config = dict(
    head_dim=64,
    positions='rope',
    init='uniform',
    init_std_o=0.0,
    init_std_up=0.0585,
    optimizer='muon_variant',
    beta1=0.9,
    grad_clip=1.0,
    warmup_steps=200,
    schedule='cos',
    final_lr_fraction=0.0,
)
Each number is 200 + 40 x the weight over its row's rms, rounded and kept within 0 to 999. Layers, rows and columns count from 0. The size before them is the row's rms in percent of the matrix's.

# layer 3 attention output (transposed), 128x128, rms 0.0585, rows 108-127, columns 0-127
092,233,170,189,201,205,197,273,217,176,209,224,220,191,197,192,178,282,180,212,233,112,172,177,211,257,252,159,225,231,194,179,190,204,92,246,237,169,259,277,240,163,165,167,233,131,234,214,162,189,200,215,169,210,198,139,226,246,212,280,186,126,137,189,224,164,307,216,178,233,195,229,192,206,112,148,177,145,183,234,188,203,190,208,174,212,198,160,204,245,215,237,129,159,211,177,241,181,209,212,171,223,159,162,255,281,167,177,252,227,168,227,146,212,262,245,95,241,247,137,179,158,190,203,212,219,262,177,199
097,232,172,194,208,239,250,208,133,180,273,209,133,205,156,220,189,201,243,234,239,149,172,223,261,253,222,183,162,214,217,208,157,184,230,208,198,115,174,169,249,132,249,189,225,163,164,270,184,190,189,219,171,133,173,135,250,168,191,232,191,213,243,193,202,211,224,290,233,228,177,194,152,168,207,198,121,198,221,194,220,238,163,248,187,181,250,131,168,189,230,187,214,149,192,247,153,157,202,219,128,215,147,256,217,150,162,208,260,293,136,193,277,189,244,154,214,288,238,292,231,214,143,191,156,148,174,211,191
116,199,159,263,218,153,212,254,185,240,151,191,259,180,188,168,198,140,221,243,150,156,113,244,171,197,244,194,170,178,160,220,215,223,208,179,177,240,175,246,135,257,185,170,210,208,235,189,185,282,149,208,207,233,175,260,165,130,86,154,164,189,232,267,235,224,236,159,193,216,178,149,155,232,175,214,300,190,180,203,209,240,212,188,226,174,164,246,193,173,289,179,243,217,210,237,154,139,207,248,124,211,215,193,274,203,220,169,135,202,256,137,205,250,187,251,267,197,206,233,183,167,233,189,238,245,138,144,187
101,179,192,199,302,206,224,148,213,191,201,248,218,191,237,160,280,201,218,242,249,177,183,164,165,137,186,219,216,213,134,214,204,264,199,283,266,232,233,232,160,151,216,140,211,170,186,188,267,226,210,183,211,196,206,267,250,117,175,173,149,186,174,207,175,190,147,196,75,227,185,161,161,213,236,136,259,197,187,249,188,184,199,208,257,242,198,186,260,199,233,175,171,223,193,191,179,262,172,160,247,185,183,213,194,171,186,240,164,145,238,321,221,152,240,187,192,267,188,166,154,208,154,203,151,151,148,151,266
098,171,131,227,150,210,242,184,252,212,188,206,102,195,153,217,275,178,205,139,212,158,209,258,226,163,219,237,139,292,203,167,241,131,164,216,205,199,233,220,197,205,128,210,236,249,204,235,272,192,279,150,198,147,153,198,223,249,159,229,255,217,197,204,211,254,216,175,186,155,169,209,269,174,158,223,123,170,195,264,186,227,158,166,190,247,156,226,223,297,237,233,179,221,168,196,137,196,165,187,207,202,308,205,219,207,253,186,176,160,182,175,225,142,156,264,225,147,171,164,179,214,171,206,252,180,217,219,129
103,279,224,138,265,212,212,238,159,201,180,227,215,199,210,182,161,217,228,165,186,110,215,258,264,236,175,199,125,232,150,175,133,234,243,164,255,136,209,172,261,167,173,188,134,204,203,181,207,286,161,276,182,125,169,148,174,114,147,211,226,235,174,205,257,193,244,136,231,231,220,238,162,192,232,255,144,220,200,155,104,223,171,207,226,203,249,226,272,255,258,157,182,215,199,131,223,195,171,247,206,235,200,192,240,129,216,172,218,155,207,225,205,205,194,163,179,275,190,219,174,202,195,151,198,232,203,251,210
103,219,156,155,206,203,162,191,251,144,234,154,180,165,245,230,138,197,179,197,90,247,198,176,179,184,292,199,197,243,296,195,232,218,183,180,211,175,253,161,149,144,226,196,206,173,134,195,222,146,165,204,207,216,235,205,219,296,177,122,163,224,185,199,201,169,183,171,262,146,178,203,232,208,161,199,229,199,133,206,147,170,192,177,187,217,196,228,173,142,259,179,199,192,271,240,148,201,219,201,208,223,238,174,217,262,223,208,174,161,252,168,198,213,191,179,260,346,217,285,273,166,213,261,205,175,151,237,181
106,280,241,195,203,265,252,262,173,165,182,148,161,206,202,254,218,177,119,185,236,257,214,115,203,184,234,134,210,181,136,210,200,243,189,166,169,156,154,179,198,227,96,252,191,206,193,244,257,207,204,242,232,262,298,161,191,190,217,251,177,212,191,187,179,237,184,155,187,176,244,223,255,170,157,235,183,218,267,163,105,170,154,148,195,282,202,240,207,194,167,197,132,192,221,208,206,286,168,194,140,195,244,238,187,227,213,226,147,217,250,212,208,188,186,209,255,223,114,209,168,243,165,182,141,235,168,160,199
101,137,185,204,214,129,183,261,132,214,199,224,176,162,171,169,176,132,123,220,178,202,169,135,223,204,264,206,252,177,220,190,207,149,197,233,256,225,163,217,196,255,168,192,226,179,173,191,292,226,215,199,152,232,235,174,190,108,172,217,167,210,186,122,201,205,198,263,206,153,190,223,276,164,134,180,220,164,179,212,165,215,189,230,139,201,134,176,151,277,172,243,212,237,281,241,260,208,145,217,224,199,173,171,227,174,236,253,208,238,206,92,259,283,181,185,243,162,199,209,203,278,196,190,227,242,234,221,266
095,194,245,171,194,238,200,195,144,228,176,170,190,280,164,191,232,241,203,232,277,184,233,209,190,196,183,309,281,222,184,176,201,174,244,205,240,157,215,186,212,132,199,228,196,181,160,232,209,167,229,184,236,188,189,108,214,250,210,203,197,198,218,256,94,190,208,152,271,228,224,170,246,164,204,183,178,233,153,222,164,192,198,155,226,179,216,237,165,158,287,315,190,141,198,182,176,243,175,195,231,150,110,137,208,95,246,172,202,173,221,157,199,192,183,215,183,132,245,138,241,188,209,202,208,220,295,170,216
104,223,273,231,159,210,212,201,203,140,225,239,208,229,211,186,208,127,168,204,204,151,205,203,163,238,200,252,257,160,223,258,186,241,156,162,145,167,218,224,217,249,175,130,198,172,165,226,234,194,200,253,145,220,168,258,196,193,237,228,181,192,125,212,143,278,203,245,210,151,187,208,151,213,201,240,199,168,132,220,204,184,229,254,156,221,181,237,202,151,198,209,211,177,182,262,151,183,187,247,176,183,237,195,185,162,245,212,172,43,245,125,213,211,198,308,274,193,212,226,173,234,86,183,183,197,202,265,247
101,205,190,218,196,189,214,144,226,168,198,233,199,134,208,153,263,237,234,194,87,172,203,242,221,145,200,270,209,194,289,147,261,181,234,209,216,245,201,230,137,231,167,202,136,181,230,190,303,207,215,219,155,196,199,195,220,217,246,182,144,257,159,199,130,167,284,223,190,133,214,249,189,224,210,175,153,190,191,144,223,138,204,173,226,209,196,233,138,273,133,175,185,231,240,160,86,245,151,187,233,265,230,206,204,208,249,143,208,210,250,173,220,172,176,201,202,192,235,195,221,239,179,184,255,232,190,205,101
105,156,226,311,187,204,187,207,172,224,55,197,226,227,230,149,182,240,246,210,176,207,202,258,198,213,225,183,138,230,149,227,163,187,148,266,177,175,109,163,237,214,228,224,163,244,164,232,189,130,202,213,158,185,237,190,251,264,235,146,103,148,200,234,196,240,240,204,195,226,184,220,216,291,236,206,174,181,158,188,234,153,170,248,179,178,200,208,221,206,182,246,238,126,191,226,203,155,194,238,169,271,173,136,232,134,163,212,211,241,147,242,256,243,187,162,184,183,235,177,180,211,261,226,196,182,240,236,135
104,219,212,161,231,162,198,218,187,212,206,184,205,178,215,164,195,257,250,198,197,128,188,159,250,191,236,281,135,161,158,198,228,152,209,239,145,185,145,223,206,143,197,168,212,237,231,195,167,179,244,155,270,223,163,215,131,159,255,280,249,200,150,169,145,217,184,149,211,218,279,214,184,158,162,177,147,214,274,183,193,181,126,248,285,203,293,169,224,142,230,164,170,261,195,273,166,247,237,213,220,267,165,232,185,142,151,154,196,188,224,213,223,176,152,149,217,235,185,295,171,250,151,213,223,193,243,179,218
108,244,193,237,153,186,179,201,200,238,192,233,169,242,170,109,177,165,238,174,230,137,171,176,195,185,309,182,254,171,238,176,202,162,257,277,196,236,212,179,205,228,164,204,143,152,162,180,243,204,218,253,156,190,180,189,212,180,235,130,198,167,224,213,236,187,263,199,194,160,194,256,182,215,98,242,115,231,238,207,179,263,187,278,276,221,170,196,202,176,169,150,207,240,139,112,212,145,273,249,195,210,165,175,218,282,186,202,119,185,228,233,233,174,222,201,173,234,222,204,266,164,188,161,257,152,162,209,239
105,239,249,191,168,213,226,186,227,125,197,185,191,222,223,223,140,282,259,219,255,173,143,148,141,233,310,176,141,195,260,158,209,202,199,163,108,293,169,238,189,195,215,197,171,191,119,270,196,137,137,197,240,176,166,197,186,253,192,197,165,172,158,172,257,218,147,212,172,202,182,193,219,234,292,116,170,255,173,174,244,168,213,153,218,161,182,216,144,203,254,227,209,194,238,200,285,150,191,250,224,246,203,196,239,233,183,210,223,92,178,206,215,283,179,218,185,220,186,222,190,179,206,199,217,211,211,194,174
113,169,243,201,226,165,138,162,266,237,253,130,182,203,206,181,163,160,265,185,222,193,245,256,187,258,174,188,215,176,168,288,261,245,135,257,263,210,226,156,250,239,173,199,224,215,266,176,199,181,252,203,253,186,172,214,205,193,245,226,202,175,172,125,211,178,233,163,174,176,182,165,219,131,195,242,152,142,150,222,183,183,154,275,203,162,167,231,284,215,223,120,146,194,160,195,182,225,195,236,157,222,155,244,201,216,246,165,206,266,242,219,155,188,226,257,160,193,215,230,300,179,147,130,177,137,145,169,185
100,154,215,210,176,218,279,174,236,224,189,154,211,192,128,165,255,161,169,209,226,259,207,251,205,225,220,131,178,252,126,233,226,172,155,240,218,204,251,188,216,145,155,158,228,148,210,230,228,176,201,198,95,194,140,168,186,187,206,195,226,132,229,179,171,233,231,194,221,213,126,219,213,296,211,278,144,179,136,203,179,166,192,168,217,191,142,212,240,172,240,119,267,225,188,161,232,234,224,200,169,203,144,232,227,206,256,241,206,101,187,166,236,231,271,263,161,210,268,215,246,247,188,222,230,159,185,142,236
104,227,145,192,206,135,164,147,199,146,189,210,180,246,160,230,145,156,139,202,243,155,192,208,197,222,185,162,157,229,230,244,183,267,184,250,193,160,201,240,237,216,251,193,146,159,116,250,248,202,200,309,143,114,221,245,214,154,156,166,216,221,210,229,219,215,230,211,150,87,205,204,212,262,233,152,228,228,248,211,244,177,222,279,229,227,225,225,201,178,221,157,179,151,217,192,182,217,221,270,132,154,268,263,210,183,213,203,177,200,145,167,257,249,262,188,199,141,193,190,189,192,146,158,255,198,198,156,268
106,185,188,144,214,176,225,180,199,203,167,263,158,204,181,238,159,208,181,195,210,135,208,283,246,166,246,236,232,204,256,178,157,243,244,230,208,176,287,128,198,179,173,258,188,188,259,148,186,246,174,156,254,128,160,200,182,210,232,236,222,222,200,216,282,138,97,260,251,169,218,219,233,239,199,173,245,181,185,284,158,188,165,163,180,121,184,187,236,175,226,214,206,174,191,168,229,237,153,85,159,162,190,171,211,262,205,166,204,151,237,211,170,198,169,198,263,186,162,171,220,204,273,252,270,141,179,212,242
# layer 3 attention value, 128x128, rms 0.076, rows 109-127, columns 0-127
099,195,245,220,253,198,242,209,199,158,180,222,171,175,106,181,155,167,230,271,149,232,231,198,180,128,218,181,255,218,200,148,261,193,245,227,220,169,203,248,207,279,230,198,181,220,233,209,276,186,154,187,164,118,174,220,231,235,193,147,188,235,176,200,166,208,162,181,217,85,239,246,190,239,126,162,74,225,144,157,208,227,203,171,210,171,228,202,205,229,251,203,190,220,246,274,192,211,231,327,239,213,231,229,256,168,249,168,170,179,244,195,145,176,112,222,182,182,195,200,193,191,205,225,231,194,205,179,262
102,216,214,179,148,209,166,183,282,129,217,162,176,254,252,247,163,180,218,171,206,271,240,233,208,194,157,215,222,248,200,230,193,201,245,218,190,173,254,180,229,224,161,253,203,216,240,157,162,137,268,293,244,180,218,114,206,268,223,227,267,206,228,216,177,136,219,191,202,222,240,187,231,169,186,230,184,184,208,166,165,173,179,226,142,236,204,201,216,214,132,186,108,190,221,141,227,183,176,132,216,177,145,145,80,209,166,228,257,182,216,287,163,207,257,141,171,229,203,154,210,260,273,147,165,169,183,219,203
095,253,241,207,115,133,248,206,130,211,125,137,164,192,118,190,146,231,207,249,167,222,195,187,224,230,185,221,206,168,175,205,185,259,205,204,218,252,221,215,248,148,234,286,191,221,269,218,121,170,259,239,209,240,185,245,199,176,241,193,185,172,165,149,203,171,251,284,237,100,230,142,245,150,210,178,208,173,243,184,165,231,187,179,231,157,232,245,209,227,253,221,221,191,296,191,198,214,121,141,198,167,232,193,185,172,186,199,217,160,195,149,127,224,177,251,220,226,171,174,219,186,152,143,116,231,206,234,202
099,227,196,226,195,201,187,132,192,231,202,188,256,236,194,200,213,244,226,298,208,205,166,132,146,232,121,194,193,156,188,203,151,191,223,191,151,222,163,198,204,266,184,202,121,174,212,190,170,158,177,155,300,180,151,263,187,100,192,217,220,189,201,137,216,180,246,192,153,265,239,166,179,179,204,199,261,225,235,251,224,228,211,208,217,135,210,120,243,210,128,209,231,190,211,204,168,208,189,234,240,210,127,281,185,217,203,215,206,160,232,272,132,249,195,118,232,196,155,147,179,129,239,284,179,248,221,169,243
102,159,143,234,127,220,147,183,176,166,187,208,171,171,144,211,163,175,182,242,172,196,198,167,145,194,234,218,222,186,149,220,200,248,169,195,156,292,141,164,137,225,252,262,278,188,138,250,242,189,228,200,189,241,245,247,218,161,212,179,226,155,270,239,210,176,140,200,214,180,168,173,189,188,218,202,268,185,209,220,221,238,198,272,199,108,155,186,150,175,236,230,216,139,191,252,186,188,196,110,241,147,248,196,173,214,164,135,236,195,131,168,191,298,111,186,233,123,216,184,218,273,204,188,184,211,190,160,243
087,104,234,206,181,244,113,212,195,293,176,173,172,210,151,241,281,237,272,267,189,239,223,254,237,200,190,220,206,148,152,197,196,179,229,146,162,234,222,195,266,222,180,165,223,223,281,211,165,184,252,195,166,152,238,158,220,213,233,220,200,238,207,235,217,262,225,217,228,239,246,164,162,210,269,244,150,161,257,184,254,157,210,175,254,209,164,243,202,185,95,182,229,178,173,203,251,174,201,167,149,204,184,298,167,188,153,232,257,218,187,256,216,199,201,154,212,196,142,124,218,212,199,120,235,211,245,197,174
111,156,140,265,253,140,201,214,212,179,208,227,199,185,201,188,211,150,244,202,136,134,178,268,216,235,178,213,133,164,239,202,205,187,202,211,252,196,169,153,192,159,279,124,190,211,177,221,157,215,201,256,106,153,198,277,164,267,189,120,183,171,150,196,187,171,208,300,183,214,138,141,168,199,201,282,318,195,154,213,259,192,182,211,177,172,242,183,148,158,215,169,216,219,253,200,220,183,264,124,180,228,197,178,185,136,188,176,278,145,205,175,224,184,187,176,172,213,221,248,200,153,186,165,198,230,238,238,172
094,178,274,189,182,236,195,153,259,244,234,149,183,181,241,210,200,189,278,182,205,166,192,195,192,212,111,302,232,264,192,176,125,146,233,210,163,181,213,247,256,182,189,218,155,165,193,256,181,158,253,208,202,141,177,208,237,229,262,235,194,187,190,174,178,206,265,145,251,243,285,196,191,142,223,171,215,208,224,131,205,162,176,194,264,270,210,157,173,170,211,220,247,216,199,133,202,154,214,206,105,189,192,227,180,194,170,148,246,151,237,156,228,175,211,259,92,175,208,233,175,156,284,251,178,221,201,185,156
102,171,156,225,311,134,176,224,233,195,198,166,211,188,158,245,179,134,213,87,146,246,234,237,134,254,174,134,170,252,254,176,160,210,120,156,148,242,147,211,284,204,202,218,229,242,259,216,234,200,245,210,227,285,139,195,262,169,219,168,227,156,171,165,176,236,176,200,148,180,188,204,198,199,215,203,271,232,184,192,204,228,212,228,193,164,217,154,143,228,160,207,226,199,231,342,184,174,222,167,202,153,243,220,201,198,170,142,200,195,170,182,259,226,152,198,156,224,188,142,229,215,194,235,182,227,218,199,160
093,156,188,128,193,223,271,217,223,191,220,179,197,189,217,282,215,205,188,247,161,152,137,203,245,162,184,228,175,125,118,208,243,216,196,168,218,197,150,138,180,223,163,167,246,266,222,232,223,185,216,141,193,176,219,150,235,161,233,111,194,198,259,203,250,143,192,210,150,293,195,204,234,214,238,181,194,240,218,148,212,225,151,217,183,162,287,180,111,172,126,157,226,228,186,155,269,132,176,236,222,126,196,252,205,229,190,193,183,205,145,204,280,150,142,222,263,223,189,221,166,200,241,223,246,262,165,189,205
109,220,231,200,266,147,226,256,170,258,186,189,141,231,179,223,210,227,141,176,216,234,214,143,197,237,207,207,190,143,120,125,172,271,199,158,199,250,260,152,121,171,257,288,210,151,184,194,165,155,188,176,237,249,188,247,240,168,157,237,205,227,194,197,251,177,224,138,250,229,139,195,234,177,200,134,277,259,179,255,218,255,176,289,246,231,187,65,215,134,244,151,212,141,188,181,226,243,186,186,153,205,173,240,188,205,166,222,224,193,209,229,161,196,203,227,239,214,226,229,209,161,192,181,186,246,197,239,193
104,221,201,183,192,170,214,181,189,216,167,138,162,254,249,275,201,174,233,190,224,164,244,232,284,169,211,124,123,206,164,173,259,236,220,181,139,180,195,210,174,152,184,247,234,162,200,206,266,281,136,178,195,246,115,175,182,222,216,199,143,171,182,172,181,188,215,154,173,167,144,224,207,140,161,212,205,311,273,139,220,192,177,135,231,229,209,250,92,151,243,194,186,149,246,227,143,232,217,227,262,190,233,186,204,249,257,249,169,194,198,247,177,156,194,202,163,188,211,148,173,215,190,217,252,178,216,196,283
089,204,148,174,203,156,237,202,161,204,208,211,189,237,197,159,256,154,241,235,166,88,189,224,235,203,207,120,213,136,168,199,212,165,235,152,168,265,210,192,272,252,246,248,171,218,120,156,254,194,167,161,99,177,247,230,258,154,210,226,220,225,246,196,251,194,168,228,155,158,198,231,222,294,177,232,162,179,123,140,225,187,222,264,201,189,177,226,177,244,206,223,125,210,234,187,207,203,162,203,238,188,179,184,194,178,203,209,236,193,205,152,248,196,139,252,246,236,216,285,248,144,228,293,154,187,217,220,147
097,138,212,200,209,138,211,198,250,192,195,139,247,125,231,238,276,219,155,150,233,212,240,179,97,158,183,175,267,127,227,251,241,176,109,163,156,237,179,206,188,185,159,231,222,122,214,168,206,232,215,153,207,182,212,193,166,217,164,282,203,146,198,223,272,226,188,174,170,210,230,151,224,184,171,215,130,175,234,209,195,158,219,136,200,244,213,221,202,234,171,207,161,235,179,228,242,155,164,251,123,160,232,270,174,214,182,131,247,195,208,240,118,261,268,203,177,121,234,221,225,144,176,248,198,189,186,201,178
106,170,207,156,211,236,217,238,184,178,199,211,220,218,242,267,219,202,167,227,127,136,224,282,215,208,146,181,194,185,142,227,109,246,207,230,268,185,170,147,245,219,164,99,176,194,258,137,269,243,150,222,168,166,177,133,263,183,209,192,214,278,232,225,168,236,284,170,199,203,178,150,207,213,194,248,193,197,223,163,213,131,223,238,236,282,175,193,193,175,217,194,163,177,158,246,177,220,193,284,211,206,141,212,188,205,202,280,158,280,194,236,166,204,244,194,229,157,132,215,155,237,137,234,244,253,218,232,210
110,219,171,171,130,176,248,216,236,196,184,250,263,215,145,156,226,190,226,184,216,183,169,195,212,206,143,198,238,266,225,115,192,81,208,198,178,146,187,177,178,170,247,214,150,158,222,201,123,156,181,218,184,252,222,239,210,197,163,214,230,133,261,134,179,186,228,237,215,181,194,225,212,235,241,185,220,172,261,194,189,220,218,125,222,200,243,166,115,176,194,246,207,222,214,167,171,174,214,117,199,169,248,184,254,230,210,117,204,141,139,245,191,168,155,154,288,162,272,207,182,166,173,273,281,239,139,191,216
099,164,178,181,162,230,166,161,171,237,212,168,170,198,237,198,160,182,213,182,217,155,183,203,144,191,176,221,150,258,234,253,140,156,241,193,156,246,256,232,192,250,253,299,187,257,247,170,196,248,102,205,259,202,139,157,171,193,159,217,164,180,258,175,144,204,268,202,170,243,230,174,231,183,216,176,218,261,274,203,188,143,138,262,153,107,272,215,185,204,158,265,249,177,198,294,227,185,222,235,158,193,179,215,188,257,243,160,139,194,213,247,154,213,217,147,197,254,260,229,214,210,173,204,167,154,164,183,182
107,247,231,157,203,261,247,180,215,189,154,192,211,84,233,280,167,238,201,194,148,211,247,148,206,187,177,215,229,224,214,190,207,158,187,167,203,228,165,125,124,224,174,180,220,224,288,214,163,183,265,169,223,186,279,222,147,230,209,150,199,252,151,192,132,164,161,280,188,215,213,208,192,205,222,263,245,213,160,167,176,120,181,228,154,193,173,189,201,230,205,283,108,156,206,202,227,174,137,189,214,193,211,181,223,203,252,235,272,219,258,243,237,169,191,135,205,256,210,149,223,180,258,160,226,240,172,270,253
096,199,200,226,214,148,183,185,208,260,232,174,261,158,175,91,99,196,237,170,170,212,153,261,182,193,184,183,182,204,184,206,156,218,160,199,256,164,159,225,174,271,211,181,258,240,236,178,203,154,186,176,265,280,172,182,227,181,234,220,189,219,247,232,108,179,247,203,192,206,146,199,160,221,223,156,164,131,158,122,181,209,166,232,224,191,275,271,129,287,201,208,191,225,214,211,164,198,232,225,230,142,197,253,179,186,204,161,200,263,201,175,249,184,202,171,143,119,204,164,135,172,125,189,129,225,228,207,146
# layer 3 MLP up, 512x128, rms 0.107, rows 0-7, columns 0-127
096,116,144,208,179,218,197,152,244,176,297,211,203,224,171,161,124,218,140,258,228,223,247,169,238,206,213,205,169,245,172,248,221,240,239,209,175,208,221,171,283,178,270,187,227,149,131,163,138,238,224,179,190,216,221,163,222,237,234,253,261,186,202,231,190,129,145,209,203,218,242,169,176,166,170,195,168,204,179,256,205,176,234,233,201,159,186,190,210,162,239,147,238,266,236,215,159,179,159,301,211,148,291,185,203,222,229,191,242,165,146,190,260,229,141,163,248,147,260,138,169,225,189,226,204,171,156,152,124
097,135,214,151,128,220,245,163,197,174,254,165,189,148,175,132,194,206,219,206,264,189,220,230,264,215,160,227,236,215,186,198,142,230,286,244,188,178,199,231,149,300,231,251,197,165,242,191,249,308,205,217,162,180,158,144,181,108,206,195,234,155,294,204,216,180,150,184,129,192,211,190,188,152,174,207,173,228,198,194,238,141,243,129,224,248,244,228,182,237,238,190,155,236,203,226,238,157,167,209,215,133,177,252,300,194,153,282,201,218,174,196,176,226,189,226,180,196,159,188,248,250,238,161,200,231,173,206,238
109,243,205,176,231,195,182,166,174,233,266,118,206,228,178,180,177,192,159,262,140,242,192,255,219,269,214,194,225,172,189,253,202,162,246,220,312,187,258,224,156,239,153,196,176,181,198,177,225,230,193,186,317,111,240,224,174,208,146,223,194,160,219,160,170,172,224,224,148,215,210,175,232,223,149,163,140,221,254,167,227,161,212,153,265,129,186,177,154,188,215,225,201,200,187,147,166,247,146,239,230,218,277,268,182,218,167,157,175,163,190,225,254,162,184,276,235,263,239,130,144,217,144,174,211,158,167,178,194
101,252,135,143,186,162,237,264,220,228,166,180,169,216,165,234,201,175,248,173,205,178,260,250,149,183,189,182,205,231,192,259,152,228,214,182,227,138,183,185,90,171,228,179,276,222,170,229,231,246,166,193,207,226,182,199,163,158,236,208,224,194,166,234,274,181,170,117,201,270,151,199,173,227,268,264,225,188,221,150,194,226,177,251,222,178,152,168,291,146,189,214,218,288,246,161,257,138,227,247,232,155,159,240,215,209,235,143,218,186,170,248,212,242,220,194,250,211,192,156,235,94,208,195,280,158,207,228,193
099,208,193,221,262,197,260,186,236,231,221,139,208,169,176,256,176,217,161,168,198,216,163,108,215,178,192,206,137,195,201,203,227,68,195,155,169,231,190,245,210,221,201,207,174,160,203,215,142,237,213,270,151,175,139,275,241,194,226,261,223,235,189,281,203,172,174,199,233,162,235,212,189,116,245,252,137,187,164,152,146,169,260,155,205,215,176,189,143,129,265,188,189,175,212,171,199,179,222,178,167,177,170,220,194,178,225,273,207,223,167,152,200,160,228,298,193,270,193,265,216,287,148,175,157,206,253,224,168
104,218,187,258,183,191,184,170,163,190,167,191,276,180,200,253,187,189,172,275,210,175,155,176,177,165,197,119,220,270,178,196,210,152,203,161,252,169,208,185,108,206,165,180,280,194,200,168,175,226,223,217,201,252,218,297,227,174,246,216,265,207,263,231,163,222,180,224,199,183,202,175,267,196,146,194,203,168,236,193,284,207,169,230,88,188,162,169,235,176,267,263,222,251,183,212,216,142,176,214,193,146,189,253,218,212,216,207,185,262,148,319,169,113,224,174,246,202,222,145,223,196,187,150,220,209,114,190,182
105,172,221,253,195,247,213,218,143,155,195,231,279,203,151,152,135,255,231,223,142,149,204,205,221,175,113,148,192,253,119,237,191,199,123,190,184,206,207,211,187,204,211,229,198,201,213,232,184,220,287,275,231,154,163,226,133,141,220,268,206,212,211,225,153,92,225,137,235,188,143,252,213,209,221,167,218,184,275,250,180,217,152,161,174,154,233,257,192,200,164,232,150,220,249,159,166,184,203,261,185,264,203,135,269,184,307,216,240,274,234,181,204,201,215,170,188,195,179,207,212,196,230,187,222,201,241,185,179
112,215,196,139,194,255,168,220,143,140,195,151,280,227,170,142,200,237,192,218,207,198,169,151,252,161,187,211,200,206,218,181,236,182,213,183,265,141,224,154,204,176,205,193,212,235,113,177,263,233,213,243,197,189,190,143,144,166,222,144,279,216,140,180,232,167,183,201,211,192,238,247,142,185,121,188,275,245,184,191,185,194,187,184,278,234,175,214,141,280,252,143,160,192,156,188,258,180,164,251,214,188,195,184,222,183,213,248,235,142,219,212,210,224,279,167,122,160,210,259,164,212,197,264,289,298,208,201,246
# layer 3 MLP down (transposed), 512x128, rms 0.0413, rows 0-7, columns 0-127
091,132,210,281,208,234,221,123,197,194,194,157,191,201,131,244,146,189,192,132,142,205,150,227,158,245,174,255,221,199,185,188,220,195,200,171,186,189,160,234,193,226,155,207,155,171,232,195,218,187,138,227,176,241,158,163,224,152,106,153,233,189,188,176,217,217,233,163,197,249,225,202,217,279,203,164,214,203,280,215,153,232,214,240,215,251,136,186,245,288,140,237,218,220,215,171,221,273,244,158,207,304,202,232,162,185,153,255,106,157,228,230,137,226,224,241,167,196,221,134,245,167,233,263,166,169,229,252,227
093,193,263,192,209,194,167,155,185,266,160,277,183,156,186,241,220,260,187,181,225,217,147,136,249,216,204,192,286,147,206,191,115,174,178,235,203,215,234,162,242,132,234,156,138,178,158,213,252,186,203,178,195,229,174,276,230,186,137,204,198,244,117,195,243,203,221,162,189,190,231,245,256,280,129,269,262,182,263,214,148,263,127,247,251,185,230,198,197,230,219,231,184,149,205,193,147,211,204,213,224,191,247,210,201,164,218,140,185,234,207,207,240,134,189,214,188,173,200,159,183,290,182,189,200,101,144,205,154
101,304,122,227,155,250,276,222,117,227,170,211,274,188,213,231,208,223,230,235,232,192,219,48,253,132,212,135,110,192,155,242,219,180,132,211,247,251,192,213,175,177,236,184,169,195,222,156,264,223,195,224,225,208,208,264,278,120,236,126,177,199,237,191,192,169,198,233,208,208,232,236,219,240,188,177,191,243,167,246,220,161,170,222,207,203,233,152,219,166,170,146,186,180,112,248,182,203,210,193,235,214,181,192,214,200,211,195,181,231,132,194,227,200,145,226,232,162,171,210,241,160,244,210,194,183,191,134,223
098,244,199,244,185,251,152,205,134,106,227,191,225,275,199,165,158,169,103,184,206,170,162,298,123,179,209,186,227,204,188,138,215,170,196,188,171,223,168,258,189,172,193,198,191,162,237,175,214,124,177,112,224,207,213,241,253,257,110,121,224,194,211,127,192,199,146,258,211,265,263,218,243,170,164,246,275,197,244,202,217,229,156,206,145,209,252,266,174,252,229,197,191,223,211,286,176,188,177,229,193,170,186,228,230,275,170,183,161,264,246,201,198,226,239,199,238,192,193,144,193,191,172,206,186,159,201,214,212
097,247,184,159,158,204,155,173,192,143,205,180,212,205,151,199,169,185,213,235,185,138,196,269,217,222,242,192,298,174,194,241,232,213,216,200,278,147,224,216,228,123,199,147,215,291,247,244,202,186,164,172,166,200,271,198,168,302,119,159,180,162,198,136,188,183,242,105,202,220,219,203,230,199,217,152,209,198,114,186,257,251,213,201,222,141,191,156,201,257,191,216,147,219,189,239,226,225,194,294,240,213,248,228,216,190,227,206,170,270,211,221,174,192,230,157,204,155,167,73,186,172,195,251,204,169,161,234,178
096,164,258,218,174,180,190,223,181,188,213,221,199,198,236,218,243,191,126,158,140,226,229,143,252,179,175,147,201,154,227,161,148,262,184,262,141,211,151,231,195,177,223,129,133,235,134,203,251,184,247,108,232,182,233,172,196,177,188,178,230,192,205,144,209,244,208,181,202,139,200,210,128,164,240,175,224,180,153,251,174,140,218,162,263,208,218,160,186,311,239,149,245,180,171,215,199,229,226,201,212,222,172,182,211,172,233,205,166,247,242,224,251,305,209,240,207,190,241,233,199,190,176,330,166,175,295,183,175
115,212,211,218,286,178,196,142,140,258,184,217,210,216,208,144,211,173,240,197,164,177,263,252,204,180,193,203,234,152,133,133,204,111,138,274,114,233,218,227,173,247,216,188,265,130,214,161,252,213,232,277,209,184,149,177,202,186,184,170,220,166,239,240,199,183,217,195,232,208,197,246,243,171,116,267,180,183,181,230,142,215,255,241,161,208,156,177,247,168,202,248,182,196,138,268,203,218,224,190,160,305,218,221,202,181,256,184,200,161,189,214,148,205,164,156,284,217,149,171,150,191,293,181,171,218,220,173,205
101,239,154,225,208,190,138,225,186,333,140,208,200,181,155,205,264,201,252,261,165,204,209,167,229,243,178,207,271,186,201,274,243,224,183,194,228,206,226,279,211,190,166,212,271,169,212,278,184,189,101,154,247,199,204,253,197,180,127,140,114,253,172,228,192,173,208,241,223,240,229,157,228,178,212,233,183,165,177,196,237,216,269,198,198,161,162,183,154,237,173,193,215,176,236,259,256,104,105,210,197,193,178,168,261,247,181,252,217,162,169,115,180,193,199,191,219,148,186,198,178,206,219,181,168,170,173,169,180